{"num_hidden_layers": 26, "hidden_size": 192, "norm": "layernorm", "positions": "learned", "tie_word_embeddings": true, "parallel_block": true, "init_std_qkv": 0.0636, "init_std_o": 0.0, "init_std_up": 0.0636, "init_std_down": 0.0, "learning_rate": 0.00307, "warmup_steps": 513, "schedule": "wsd", "batch_tokens": [65536, 131072]}
Each number is 128 + 24 x the weight over its row's rms, rounded and kept within 0 to 255. Layers, rows and columns count from 0. Numbers have three digits each. The size before them is the row's rms in percent of the matrix's.

# layer 2 MLP down (transposed), 1152x192, rms 0.118, rows 1112-1148, columns 0-191
106:183107169195159098103122133135138156114175108145094140132083133103128153087107152135107128109081177110106117161146101114132128164157122130133115124154160125085112146144115148139126135133145111117142129106148090084145120140120089137111125136075153142116132103152135144167138088160168136133134137147096120066172153101069119130182158112119157134157141135135110145091133130095114118165110135153104124101122143130134138161125132102140179153144152119072148145120150142129136155121120118143146100088124113143098142113147088104122125129134104106081124115124136092132141100156117129109
109:122133126096097132121110095099120093137135140113087130172134112118094110125136122142134166158130149105074138121140134125099102133134102102151106168122096099142115149129091117131177077138135173132127108127136101081128145140152116132187123163080141153134089114085086164143113133083110138127098156140146132135134159104112146157101125082116125121146169138155110103169176138164138156144119116124134122120099103117108106186154145119126186144132092102112139119124164164129125110104171102110118106126135163147146098139096157134146114115151082100139130116174135132147149120109130102159
068:100150142134072100129130099090120133160121145135119128122141140142115085140127125128106174147104133117079095113134121086102127141116131062121116177132102093169132114126096145129128088138166136144126118126138100125143106150173123137167089174117137122126119122109105124110109135079134117124116146106130144163114116094117133164099171103130144130137128122142105147155140116131154149129088138128108090121115155096119106164171120124085115152151104122129125098142112125110113090109214130106101138129172146195140095145102142110120112139158123129095121137203115138150133140155145144159
089:148153102122107108105122113133100066139161162108140111138165138133149096126170139140131188133118119117074093121160155148126093135095142099135134173137157094146106091116083119150146108105145166170121170125143122130121052152125109112136118106120160121122139156099091143101099115094121111130118131110144136151134150141125148148099161133143107130138124131138117112175151141150140119174090143126124090111120111112122134122136111129084157129121099141112153096116131134119152128089197128118119144131149143155132097143141165111125092112141122085079101130171146116146155124099161092168
102:116124120139123085116084130117138130142159070123129129082089136091134106148126141113093119155150168119168104136135164181087131123087140109132146135131113111147119123122122133143131128152118132141102136120129148120141119074156131128152133106131156151153124170127104136114158110134116099106115129110073132106152179125165112116127074139114106163155093111162118118156086115108188159120150112118164141126128119116135125134149116136113148080122166144147126170119156106114096142145177085147147102130125143152100163166099095118125139092101125145106140142163187147161135122079085135147
111:121137159095144060127104158117102123148115120145137107122122112144151128077133124081151123130127106149090116118106137157111153134147118132126154107127088120074133115147138186161135127144130152140151209115168093110143154116107110145108163139146109131100134142111076131146135134154113113137151110114099127126138183173099140145136124106108106135138121193133140136094156184135121146127107138098135103161146120126114098108132086144137103121138059129150169088116148157143082132128154138120111153111116121138115099150139127165132076111148121091089132124128116165129123158154129150137
114:126145124112120156150112113118133120080118160143108102158147149121127081126112137111127160137117143143107187115123168129142128107130118111149121164109098113149064144131076137123104067169148133145118145158110112113134108146115123084154111159094164129161132193129107120140145086117101099128111105124111142144159124113100121135089126135107111161127138110121125104116124084151190097150123127141126104139127115152106107121158114168116172138149123144087138159165125131115116100100201118131125104173159134141155115181132138142130113128133136086087152114177101144134111149100111105129
065:117162120125060104146117124088105101126125143144143163109118161130108073147139130153120162128116128095097110115126103081108132141122138096129121175129103086144113130120099117118144102121171139149091130146147101127121093146157138135168137151122164133130125125118107113119105114087136116136113140117156127161131125102109156143097131130092133134151144139140124136144131135165152149151123139126137094105117132121085112162138122139049135136113111128103151120130096141092099093111194153116093133142169142193141123123115182131100124115161125127084134146228109127158131116125126134144
106:112117161093127186145117124131152134115133132129136124129159141137155150119195124162123105159115091138096112142125127126115165107159095173139096134152130147120139147150141156109060137159108108130084089101114077168149105132099119129141133120131104145096113122145150179129129098117125125064093136104118168116086131138157137099172126146179124090112119140143122133131079106176161113114108134142121124127093098125120109126115108135141101153137160164117116146151100158092118128111128177139110175142167114135119089136141139108116105116104108140137130123149141159076114146082136134138
095:095121134142152151148104093105168139131180092145140143110118076113172123112066072146168106132120156133129138144084131121108115109105125125120149111133119146153161101144136152162131108108149101111153170136099150132138175124133165132112128132154140079133133148131143155108133150127149130126094089136107104107110145128135103111163115118173176133084120143133160103118083139110108075134087142159142135110119118146141113114177141149172128158140125139189119113128087120110119123144127156098123133097140097137130118083087094166134156134129130176131162124114102160107118162146126114122
103:148123165136104118134117115136148132067141131124124123134164136133132128128111184164119115156105136132116183119109176126111111107112140134137156096088112119149113142137137112107124171095147099157127135133135108123107145166142166099108131137123137101140100191112135097107126130157082110116108134128087119118161121120135128142120156120114105119121132094135113158118115102148130168122134125070161129165089064142148132105129119158087109113121112156100158146111134167155123142122157118127095120146077135092163136124121162183102144129116128078108164152139094140071132165070133153150
070:094175115131052092145132130094106140134119126148130144118137177128120096135128120111134167127117123095114119138142118105103115139121149072109118164131096113125118130119107105123142069126146135149082089129151138114137087137168135135181174156141136127125136140114098131156113118076140118135108129121142116120144112099119147136089159118126139128157142129122113115187105126158135123141109144137126099128128146096097123154137126148068138118125104131092160133120084168125124105117198126109094141134150141190141123148115158132109108133160128114102135153225116122169132121123112149147
097:176102139135141085101120163186130140130119176097143118136098135171099127122110134122149123124113084126094124116150099073113082169095106185136106092141132142142098147104136097095113142166119097164159103132153163169119122134089123115160138112116113120104156109151159112132147095175110173120142129060114125153143086146106114136124096145124127115123173092192144117145128154126160093131161104124170121136115132132125125125139142121138129141074134115110109126136157114113130121115130113125147157128108113108092123122117161096107170134125176141147133120148182133131132125141114133117
110:106101132120146106145158139102154137156097143133102129092120114113165157151121160144140156139137098148111146176146130128126121145129136073129135066138062126133121125159116156114125127099115161115131122148161110162134143122145123127110122104128159128145103150107094179139153108144136097092132087139077150150103157142093146143146143118098125081136114077127150144122130152156107139084170120134155132163108097128148145141186121136134117111139119111131143134119177096081160117119125135117087083128142115144143140128126108168093113119099070129108154127168156117157158111100071138110
101:106116150159191096101059123129155102108100082105124102134149106105087106126060117116117148117147128112130146173148144115116126110112132149126099134132110097150129144162102172116162109110146091147117121127134131113148155135134157140125135137145065135159085108180140136105117117148139113115140123090158128118154108111157117119148116126126124123138132200134156122136114144115134093102167154131138164117154130140114134157107124138109085160131159165119134127160116141131128146081142137123178135162144088133132130133147093161119127130097139067108132150133111085180085148131139120147
099:147108130133156094134102135138093145117136143173133115148175151090150121131118140135111141099152165137120080115116136171156124131130121154144165124136105096101122177130106180101083157123117125106094155127109115102115148141117108159106168137151131124124104132093175133093138130137105131103176125109155102120123119131133133071147141078075116049126158157121104117148110111119142159127132146120089102142160142094113128133160128186105081128105143127155156141112139114101127162145116159128181141163120152143107137158112114151149117132116161139115097095158122096090130129137111103118
061:104151113118074089142115146111114108115134147138136158131145161116125087148141130105117168126125116083123115127144119082110116151109154091127111171125106106130121142152097115107144091145137127143096106130129123095133115149157126134171120129127157126117117105123098133134105104093145109147124138140143125130150143087107142168114144157104127136150141128141141118177129126158156141143133151134118066097088135109098129147156114146067160124125124128133146135127083150108115108112195129115099128127157145235132105135102165134115127127143120110091134135228100125164124117122119122154
109:118163096142124147132085119114128137128165135123131172118169114119142141159139168097105129155157144126112097083105138057143143138094095138089122120108136090158153111140152126144088137146137088141128110133126124132155091175115121168166103146113143148077087104142129147168109137105131167137140115144142119092121110091131072157099159112136105174119092156148146131104139141180117130143146135139109120144104143125155126099120109131141126142156106160110095153091182100132162145121133115153128077183118130142116121123117172107120131144110102162124101087147129140097121112167127130118
104:115159106096127142097154130138094095138069101121137133108167131095173146114080155093100124156154114088149134119097130118092163123130104133108141156121140105094142141104122163139162125139117118116171141124144070128139162129100133109141124127157163100121138125132128137094170112119158114132151108145126147105107117115137133069143104166145103136132181154143139088121134118096108148131125099128135150119181078080135143106121163141152165097157176147175163108117082152110137115123141150127125145168146138159138123120154109128112121125132136102139170123123076125143103151144104078133
133:133141101098089130096151114127129094169153107164122139132081153125113155134153133120097148172129115183117129099120162145121096161116145122103112128162122145092129106109168102151168078140134151133117147141108105118101120156125142122144142137108138164118103174107128112117116170136142124119085151150126093177143087149150211103122114159114155160150140108097109142128146124131132093121126130108110073153166104120143179092108135119070133142120126138150102120118126088133122132099163106118153125130137170096107114129127128070131108121115115170126156098157103122102135164116134127124
065:107148124125070101134110132096111100099134146142141149135143161120117076135127121127128154138131136097106124124139118105114128144102133083125108174135103090139092136128094134117154100135159136142097129139126123101130109153164127136182141163125148132130128097141089125131095097090146115145120132131138128140140122099111144144090164146099135133132148123138142132140140122158151148149105141145148088087103133107097113164144123144066155135142110148099137126128080147091112098103208132108109151132149137209127122146102175134097127120140124111084143145232099131141135123136120132144
099:162155117130116143149118144088136177133140110130110138132135180116081120125168140134155158128145114086092127166113127113116118129148120113154125127128088102106143137123106123099116140107166136123117124097157085140108136107124138148120151155129123110136129113157087132097126109139126103128157144102123138160157156132141095141117118144112115129168134150105116130159118123151201130123115096114138103198107127106112164106177101089114170142106121130116106110072154084086130135086183122138119121147125140163172086095112101137129151130145084153081138114198154118120151111142113132126
125:140139134163127093085103094133137107145122132151116116141148116152142120090140094149181139151104144119098114115140129125114151138135124135163148150139124128138143143095116078130132173123121089158118111094119140165135142134107122122146137130076157078112184169101114150104104089138113187142154114126139107094109158067082088084166130128103122141123112102140116145122156110148153126111120141108120122156130120147125142161137085088090181170156122159130117153111105154109148122099132102118113152124115123184151110120121165095134116087112115111125148176156141116170153111112143149125
067:109169125126060105120126120098101130123127148143131160119127159125102081150146130117112163136124131087121106143131132086104121157088130110131111186142112097135110124125118112114133105129156132148103139114140112105124112130156131144169129152128159113113130131105107107127109125089135136130093140125145126141134130115110164149099154120105139135110144137146114134155126126165155109133110142145118056105111151115070120139129130142068154127147108109096162104129119143119113116123212125117100122153164151197158120138110158116110125136169128120085134113233117128174130128111117111155
106:109171132089116137115150115115155132113114146119138114096151105114132138127137109157130106129141167101143076130105146091195146126127120149148127138139157132124142174147127180108144120109085145132124135129144116128147076113133122134137115142136189145122151162101138101166131144161111163142124120140121135063124084155124182165131117160108146146113110128105127126091151144107084157132109121115148109086123098137073113098080091117175143108082124136081130121147157130112122108162140106099135119102172093153130130139141150131151162146155148131141109161132119099123102075095119121108
107:149145145111110141125135133143141114149131129168132144143164175141135133142097162082111146145128098126086167123107145134153135129113098152102119130097084089108185142155117093119131128108188136105085140171112100106136136161127166110098088130100074149119079152092100110112163128122130099131067134144128126124092131149131124118154145124130119100107117077161114142154154104109127130106128122147110127131144107150137139129116144140116115164122139106184132127124118099132085146121147148141096152143132114130169152135128160107091114095090113089116171164176141170119114111128092170153
116:113133130120177162136159097124137138147119121109122105168113052115120139138125145147136086167163087136140151124075159139120149106130095170099132131127121144130117100132144138136138134157090109140095110100120123147122115081138120093081170120144125126135115159136166126102142126130124092099116133094148120123122173122156118096180168153159098107116139158104166102147105104123108125157089131134111174115112124117173139181154145113152148159098164108148130108173142098126084135135114151126130158130079121157140120124133099127132057169119112161115126106128154109148129136114144112120
113:105179145129139109098128131122128137133143115116113109144139098119146143096074133136137099101154100052080103127129146135150153141112135117119115148134116115098168140129098136139129070137099162156123072093126140130143140128179126128110136146147121135129145157117111125122150161121160121128109136109109161166115152120126104148116120109143182078175143113152135128139113123106129133138182112098128123120134121095146140117114072104094119089098120150165138104187115086110167169124147128109120143085148119156123061122147148129114088146137148146119127133164108115166134154161167132151
068:120148120124092079149105128102104109123128152145134153098139156112121079151152121145111165119142129094109110125145098104113125168110153125125114163125087090151105125121103102116134103116151136135105144109149113091127098147177120122146136150124145122106109114111084111128098131108134125148108131155162131116129134083101171143101124152099113138117142122146139142169136132163140169164129133136133073115096141126104126133136119153054138126121099140103155115128094142091117086107193119129110127135159158196151115141105174127117146144160128119072124124210116138171122119155135133153
115:112149164134118105116144145095138117075128149150153126117097130129116073163125121124131140130126116153167125088134168158126077110106119108117143095165128184113163093126109140105116185169076108165080148158149153128115071159129121166161108127168144106136140162088131148132143146126146131101131140100148156117135100157103132144116110130110121114152134084110137072090121149159114173093128128114108115139101097136112112169121144102109142091106153096120136175144110141123138109151104146138139147151126134188152098154128127114151160115123119123100126113112154111137108146168122125127
121:130063135117098081138140169099123098116116144123130132076119115143087103150184142156113138145136131139171127164146105129129084149077138103147142159135151144111125127122105125084128165154096107182135108128153144102154143104121125116129144148113129120115138098153096135131144146113158136056113131125125147168147124146075135161135153085129084113130116123141134138129149110137165127162137177091124142125071129097123126120107117144090136166101131199147117111124094122133148131125146145127120129083102167098124156137124119118095145141143138098109166126144162084156154120119126125129
067:108172113120091095129105118123105121132133137157138134116136136129097086142139150126096173124117126105104109133137120086117120141127134120127104159135100102145099138114097124115137078129148133150086122107145108097132078150170129133164121141125149111108126109081090124123096112103138128144132130132151123156125135103126132161091129128117128133117149137149120131173141124171159155151122141110124062124128147107101123156145135143054128126119109116075145115121105141105128114110224145118104142161164167176149118149114172130126131160166131097079120140205124125158119126102128116157
088:108169129131066120123150133070129104125138131130138135125128130112126097152129116116108173148138127101100106149151132114125103163092126110108111166142129150133090142142101115109161092115139147136119117126160104096121084119169158146155163151137136107103168107103111126136116114089148150148085113137145110113161119129091132161114136140091145139106136138138114110170143129150137117108138136127113072078085154120097110149142137142104148151117116132110151116120102150097145112107197107102085129137120134211137126149090121142111142133154133103080129125207116118181151145130113131141
111:105130118115100094083139129095069130156109178145150154136125132133125098129125140110135137104155133145172121095109151147118154120139159106154103127078125144170083143143093109146091153177148127100121097136156069114126089147155139136153171149120113160116117158135139137148164105125137113119137112089104189132133167138137080153095119130133105117140125128170110134158107103150137113131145114093138139149120137121112127128146127140133109149156087108155133141152118116120106124113145185123106178101108154108146163132099122087095123089124109114082117147155092127144168158154100129091
091:143118130072126161114134204089086141150084092122123137174125131145111122087162112112144168139113131129138105134156103142123124139140123145163132158137161153128142120125131118092109153138103141164129064117143100131146077161093130097115125132144126113131118093171104162122170095145129153142125109143102110081133094128107105108128098142170109177150147161146097140083126089135142135125155134127116094141110114104145166121128120145107140166120167160126121137124126116147175133113134085144109150102154111133133144137148136109112113114141095087151123068143153130136110176116148089132
106:123156100089055114141106131108091133172169136154130140112124133099112135131136130135118147135171093118105143151135093138104121149124155086109111139162099112141148075119094109114144090134183135086127137131176109125128118165133175153136106146134131132114105117113106132121107127084123101111131136149136138161100119093113148162074143115099116105135181101093124121156120110164143160111143155172106123077089160135104132169147130145076159138119128177131147138114101120116162115124194139120132112132161143148151114119099136154098116141142125126099113137177141116162132128116112126143
064:124144121115068097128116117091114109106132131141154148121153159129132075137136111127109146132111128103104130127142095100111117152124133091126105172132101081133121131120094115116136096128151140151102122128126117109124100143164134122190131182134155129130132118110086118118096096084140121154103130160154129148136132095119156164100154157089127141133132116149137135160130125140150151149131125143131077086078140110115118159132117130075149140129120130123151130140082141100126110119203108125099139141153152194137124126113168143114118141157118111068128134225094139157122130122129129145
# layer 2 MLP up, 1152x192, rms 0.145, rows 1113-1148, columns 0-191
091:093140108110102141118129143087111147143119131156097114130125118123130068110119141140130121178120146099105169161120115117097147129148106130156130133130074074122196144157114105104151114174146161158136137106107146132111169144147143116164117121127122133132114094046136090145136128108148122157101137095119159132164141116117137171109154112116140101166146095155129117149133103154124152136075112102128130121139130067100075147144141114098121176142090103120100110131136097103147129113176120132120126121152146129155132151134133110153140123139075077104129112158114110141128125107123091148
063:099135106089117099130155105084115109127130166129102112177111131154107097146145149103087189163092148123080109167136128095080134107111139110131120160129132081182140122137120137131117093155183162178113116117150089125138134118127114106159125157099110142116118147129114134100112111095154106117095145111138127186135127124103120170108145112109160128145123124138140131141092121158123137157112137130129111114094133093104087140135119143085150126146124102059156076131102121127128106091143146121112143108160140158136102139119155116134117091148102077107135140166146144123174139138139155131
087:120119140109117127079125105129123107133173151113115139135142104124124128128123168134091146148043134140098128162168162131120108144113144129131139168129144072167099135130085094130104054141108143171102105126159119124125110103133118143140100086114141151125156139130121142118107128114143080127109150108137145180144125152099117185125140129111106094157148128116141103146132127157123111187124117135133099125113098150134066129126114151081161122131119130088144129146086119144119126103147115122142143105157134143129115123131142139139125093119114108054135152165132152127143138061142156157
108:136153124108115089101121104114141120119159141170130128113110107164144067127112168145141134122126140150137198144153129124108087148106113085149161136130141097154146129126102107120155132135157139143098098127142104103118121089144140105129095103130126115129116175128118093107160084102102117122143138109137161111148160161155114123170082156076111115133135143163155118151105108135176167157125133131120083119117150125123129122102127173115108097118120163123115136166113120112122119134150153128103081113119144137137162144129106086078148048142146089125100124145099182159122120128149121151
111:167126175062113116091148137074149089128119108129118111131142088164128122126133124135120145131131103112122140183127132127152103142125126067150129124143105122132129100118094159155128141147128170117143114084164118110135124100120128103108086191117132118126138125148064120124117129088131086110131132110122156130148154131144143121167127146061126132123143136165135098103150149120140166133134122135100091115128098152068087113138129170115140166133125129104147145134129162116141080123162135097092138124126130133125131122133143129109135072159137060094112160146101159128136175111126129154
110:124121146114127132124130092119143081162153151136127142126150126133143091099127121111140138157077081119120162124157158084135118119124151127119154170122123102161062098185088119143092102150133120141112127151157134096130111147102146113133149135104136144122149150100121121114116122133120127157150157108147124152156126096135095121107098123099126100155102113105136094161139111143103146145114149095133131081154148137086102114156114187112132105134113142119107159174084163116165085078136095121135085141185137176113161154144163140152123118127091114103152144156135143112149136087105147134
059:101139129095093094166122107081111098140144144133116137127091140134112098147168139133136131138114136105114108166111114091082147115110121103100108150086141088171134120142109122103122105137162142145079131126145112119107106116135126109164152125089162123132095116113117100109100105095124098110110171149151144187156127118103160141125144118066123102149114154138144136143143113171143141164129144122158112090122155134072109149140091158068153151111121125105173096148104117100103104092156161130116126150165132172133142107131140121108120105175137128089124163150104132146162130132140164140
105:111106118159110109133058070146137131139164144118163141122147135148159131096154116132138144148143125088134117134154137116099135140059110118128091143094121090103108125133095120155102099147157111102091109112110138103120090158122117103148117129118121109107108153127101116119163146136160105137150140112153131158168139074124102117087109120062155157131156112137108124144131175114151129114124141144133114134123190173085107118158152127115144152107125105140168130113084166138138116151136151102161138095179122153099114131122160104101142153106099149102184136152110143156149131101137135128
091:112136102117109105107133125157038095146129135109141124121076162133093165156159177109140160128127094101140149130144113112125180166140123143125089161156151105088120154131130126117123123097143132131148116129141116118093090097119083096119161162073116136077174115123125118143117150101146102138112169108150105149150094112114123162123131163081076121147129099107138111135147135148138172118177144131148086129133114098118130151136123106119137140121103150107150156087137105141147144111137140148144128103107157126172129120140168109139148096118126132139105167155143122126161072135130137136
112:120120120082135135144117139120109099109142150130121120137148182126088135146146149110111146181075111130068150110111165096092149126139174110148141135130117092134034130109122111109142148134142111115100134101159101123102137175139134122156146167115119114132143115120104106137110191147163129132114149157132131159158094126134100123126159103095138114147102135084103108140125128137130117149130166130102131124150156121103158137083143140088115104109107155103099140093093120125108138070129140134120170095151171129113150110139168165139081113101132137141172131144144126109156122104135150125
062:082152126099095101162150123092124110117132128161121141136142147123120121108147148095134134152106147122103162184117128099092115107096130102099127145136119104140155122131136093109097074155154153169081064139125143115121116095126110128157182139094124125102114128090127119124110102094151120169090157143141156140168116129149136146102169136104132095159125131132130116204114097164130106144104131146145101105124121094083120132128124164076160146116103119092171146125106150123111110105154117131108123161142149151130130146135161104091131127136117072117116158162124142149146145106149167134
102:114153141121088160132151114104099119125113110130115173103133128150123143121114117116138107067128140124168136178151118160119095150108133085092082121150156116086103115129141130131121114135153156112143118105132125098136082060132075125136140130101162107140116139143120135124130119099163082092061130141172142138147168137156169108108134158098121132146106129136116142153153101136123142117139133142128105146118092160127139154152103105089171135144169042135171135150134121128093150128141146170084107141149160121112132090100122110108118133134131136109113148144110108117150117132130135178
112:125137111128120141106088140114115083092155146147167160127135140135150119123107119096116142155126107151141116151107129097120112131133142115138129127150136106145096107123051178152112100112080151106117076136157123136084117128120084125127150124115172073144132102134124158133109120103183102111156136116129135182116138132169129113141163119129086080132120106136129112115126128154124130130121155143097081093110151100114120129136132186119114125140160131130146104145119147145130086090165124123125131104183144109154110137124136171122085112144104159103158202151158098106138138127082142132
113:147120068067107144109101096082131109124139129173112130115100139141145155126151133166110118172100125132099125161135128140126121131131131094105067130170093123169128113132142095128139095134102175104120166054147086146116082136118141134158105136131086119157143132112110087129079132118120127104071159174124144159088127113146153107154143138126158155119110064132127111135150130148140154129083170134094120133114140127158128154143125138138109164146128131130111137110123130104135089091152134116112172133107137133155140123137134119132101069155122125137123108139128145136141121152103108164
105:160159133132122101147127140135150116140156144151155103103159160099104062126129121152105129147136097088135130103106127076142118147135147142139137140124121129113153130132109103133121101168150120101082100168135164068163111140153149133153092141139122175120094168121099092127097136161122076134138106093153097110133103151095125116078127120092158136136144149112105111128131080125139150130112091104138122113107098119101107137099160149103132110158106098117124133144114122081139159121157116096114140107138174170157139129126142111132158142130170095144148179147068139162121144137110156155
054:094136109100086096164121124120110098102134139164110169152147166168114082129128157081119135138085113095114121180126108094083124145092142106089094134111131089143098142167099092094137099148150144143108106115130119124114105121157097125155126124088138139102094097122119118112096120089127104126131171128156150122161147102116115156119136165091130096147108128179151087152108124156141138109121158135110102090102111115096119147136103150106152103128094129113151167133087151111116102105178104117124133133140148180138124139125153097123137099130106095097130145169127146148148125092143137137
106:099142074082090138103118133084099113110122118122095181137150123124093133128091171093080155125131119132085131165179112131135161131134090051128109132138082120085131141129128101103169138159134121182152173145169113116111128140141135098152163139117122123150156094146143126127124150080132130142116161168115122116135147139167140149183155123126091145132116133132113110105128160142117117147131156119106147110139101094104119144104121125129165122176122092113134104128170113094098109091173155140078135147144117136116165124150151101146098136129132119131112124138128124108137117128104133148
112:145151131122102105135114115107138134195073112135122148137134118142110123144126128151133130141161131083171141136179115130125121096148136142154149148101105126107148208176135117081142145126118156151122139127118140131127128094105118145128164100131125125133138113121110038131141147101108120131092106122160128142121167070085161138117134143123117173129165150131122101107158120152139148113144131119118124135089157087128142141103154134114113126138087097102153067125145095116115115122140142120099127145115135158121107137131125134126155139158118029119135157145150072137144127128126121146
123:116131136111123108109088117126129123108159169142117131138129123134144096174197133109087129131118113116102131128141082127130129151158115127144142150125113108125196149126118116134109135111124134124074150120152148127128122152126089141130127103121132146133113105119143089117082099058119145108108135081167119144095162125107157154140160164117121111112148131142159164130126083141156098126144115097157136118134147122076107121116105146124134113170150130117115167099133133092179076067145095089096161113138120131168152148119142113148120120212121098085130132145130135097142124136109129126
058:089155114101107091161114126105129090094154146149118154157145155145131103153135166108148128143127137103091117162125120108097121128094113095090105141106146097164094137135104131107097102155160136154107127118135135099112127116138105104152161164093168122117127080134117116108080089074157108136127175146148139167144123109118156135098162129081118099130111126145152119146125120144115151133104137146166113072084130114094105170149096139095152147139107145090146121152103133090123086090166126104122144133146145174151117135140147146094118127151108117099159158158099135142162135127123169138
115:110154120109100119150165131124142093201171119119090127121148138136118108149128143110184132146118095120142113124137181101149133072153147108100127160159140102126108122124121128126146100118118113171143127135158131121116098149109115160156096113107122115156080093134120136093105161088128086154095134144113132136121081151142123178142134090096093120158112116110096124135165123152130197162134139112115133137135150095119119186130132138096143123126105175129138129153120099105134090104141124074110159107134151140138098131143145157121122131125153087144130087153137103099149142077116115155
124:094124125128132093114096049116139080176187133185139130134142155155116136140130109100130130139094163114097147152121123101088115115085120073139116148101099109180126158157095103102092158119123124200135115101129113106109125119102124141138136109104144108105165146137125082094100125109144143124154155097128141162115154096144114140129152145108166126134092166113136105102123123134104164094099154116121111106107171158152130123123115146112128144129131127117094150156145155118151107113137154127147138123177163168141121130135135143122110117127078131127125180143126167141141139100116145130
050:088149137095110083146156109113107119150130165153091152156109131124061117136156150108109133157105149122133114178103145084093139124080107121105118151142137089143141133117130122110102127133163129155117146134143104135115128084153115125152129131073144135098101150095144088140101117088128119118079147135154149147142138150125141160101152129100118101129118153112121134142136102159140087134097143145162095098119127126060103128115107139087154111115098107109167115112130139138114129110161105140110079187146139139160141131122159101109135119144095093108124107186125137177157147099133124166
110:149132114125085130137090133128162080108149124166099148164133141118125125133132125142084113095172124142131172150109152136089109132109106143124138162087099148110178161147112074125119119154114145097068116134160130091070097118147141137125129138112156150132133134117115138137090184128126127105095144119153149155148152076116130145114108119112135135139188151101105069160135080130085088155097128153127102098125115174113143102151125126108139131133106088127128077129136114123142121100153113102114123124110131142126171120134157098140149154130120112108112130147175149174142117148135148143
113:107139118148091132166111159142120136124158120153119135109079183112150119135132152128129132129150102084088132117085106081114118123139144141129134136109117121134104120113126117125139126155154145098130127118152130104163112149186128106104092164125083196123104137091110126134122077139160115100109129160149135143094119112125152169110117124081168119163150098124125114169114100133137172094119109144152124145088121093137138122133128111115132129124129137162092109148137092090154106137141116084101170131121149181145166147150146110150169126129147100117219093144107118125148112140148118126
102:142154114130081089081121095122113096085101150101130129159155131148123132134118118136084161086093135089085136163108146130150100154128133124142137199158102137140108151116115125154144128120125147129120114136192143099128131126162123143178130125126145165101135136143065154126115134136107122114124140155121127121131150120076141142139120141121164133173181134080118128109131120139141139132163101116139054110114095158099112084106145150085121141168125110073130142109090144122158132122134103121138119134123147116126096120114160121145169090130145092096098134153133132130156125091096124142
112:110111122098114121135126121115125089133185111133103107118131095128094113121145144138136142152137147102095107143132142122102167111104147114103102118137117129160141115129103106153130065135107180165091115106146145130156154107146100126106109126113150117142143158108102120120145128128165093138125143128097166170145093110123107152098138118125155086136129122139134116126152129152113185103133100083124120107094161072131071143140128120103197141129143124134157102159112093110170156074148124094142170080134131158152079146129152128157101161128098130110140152149129096145177115102148118150
060:104109117095108081177155099095108078119144144151121141100122136150119096136164161132107145151113118122117119151138098109098133139118145114081113147080101078166087143151127107099101115128135120120080177112125098106104114110143124116137153109100135134130125098107108089110106114105108104138098155153131150124154121097099153142120119164095086129141104164151152137127126101154146151178123117149119103126140148130117105143104102178075151112133150136088160119102092129101129086098162126120121145143151136157152122147132157121112160140154106111081139112164112158156150120171146174146
123:116110121091099109167106120127086109167162157117128114179153152112133098166117143110089169137143107116083132144160132144128154149140126065145149141117119109118142159114144119156120147125105177128119114120150092111108137149130100108129144112101107133124116080140074112170132131107148123096139118128103166175128151128138118159169105114097107108153148101122114132099137117145157128127110141104106107142100140129044100139144111120120109130137112147085123139142092186122156122133138113126083176121118127145113160171137150114119090117138098091124122166156101147156155100103089112142
111:089120140125063115162140137094133118133140153149097131104109157124109107150101142140121143131147135125078211107138121060085147135142139135153160155171115123116183129114120135133168136152156128116112099147158100076126123148153164109132146099114137160110116104079121122175125134126146123135129128132129138106148139105091144143136127137134100123146127167111127127111134114153140125130155145087150137116091152150056096132098149137101098104118097102159095152078119092111158115088143105131116119115118136122132180137136136122124150112150120069116147150150137110110130101123112170139
059:100145111102112093145128123115101102120139152150121129108139133143097095135168163110101151156092135124135115174130120098093123137152132101112101143116120080161144168153134107103120063131120116140096136101113082131122087104167102124139148110116114128115117120082122076087087110101118099155134142084185126147142150113114120145085155132120121115123151157112124124163127108172131128148104144143157095090124140085111105139126142147107117102123122128071168114134108121102121098106145153127118133162179165149146117156128181111115159125158124080101123130174122135158154134091111139147
072:089133117104107149109140148102121118124104149175125139116090124095099112136146124120085124163116125114129182132164141121121118120069159127116142146157117123112153115116145087091125090148133144128128143154145134097077121082157148153112160123089104145105123117091133097142085106095134128165061140156193148114144123145089105171118139127112106134122106130125120102121156107136136110112150129109169136098113150117087139151114114169103131131122096136113148151117109163103157126117161136136106066172111150158150118154126152134096170139136114089134128132177154151169153132120109141147
113:116157100125107118122159107096123129151154142110087153166108166111115111139139135098098163120127086091094094116132132120145134120157156130108136160128101118134141109105117102128164103139108132137136163122165125101100125179169169188137126152096095191135119127068107136142106133137061115144080123155168131139148105120081170127106108109100145112169193141115127136171140106155116149151130147136122141131118140115134159124135105140087134115115092154115102145129120105103157144076136120122095108164150153140125126152131121118145136139099137104148103093152140134096146151137164125134
107:135123129107128132085107133120117115112141113118095157148120140138142113124160109152123174137104103128120105138144111151122155209092123126148114143128104114156155112101098085166109065149110152133103111094120138105102116176120124132158097143103150132121159164106113138160088107147122124133103146112110129112205110093081161119099170110132124126129174087107103111144128120131074158115136142129141142128118129143114125133205078121110119144131121151103128125132097120131184110093141098131156139127158133164137161146119147094127143164119086115096146124152146110136162126110151128143
090:116150140126064134130151096124123144139114164173147123128129132098103118145163133108126118097105106107147159133132106129109098120110136121105148126175111109095098105142135102104114129113117138124125148133115113118078048115138087117140118145119116122096105126116093100113124119106110124129106125151209123133145150126113169156121173153084109106130130151106162140178134063164139169138146144133088101083101139154108154135105135173098108099129154146088135172100098145107144105118159153165112105143141137134123143124142133136090163116171122140112116110165129158129133145091113133153
054:132130128080101085140147107084118108096148113148130148119143167142119103140115136122117120134094138108108137187138080111080103134125117102099102141124123093162128141125100125083123078115147156169114102145121114109121124132144112109150129167115170156124115121104109114105087105083149091143092158163156165153152127097105158181108152155077117122145114120140149101151137132127148149149118091157119124064076126124107099143141095111106147127128132147129170126149084133101146094099153123131104141131144142168158117118146143144105124134144113119078141144174094134148151146129124161135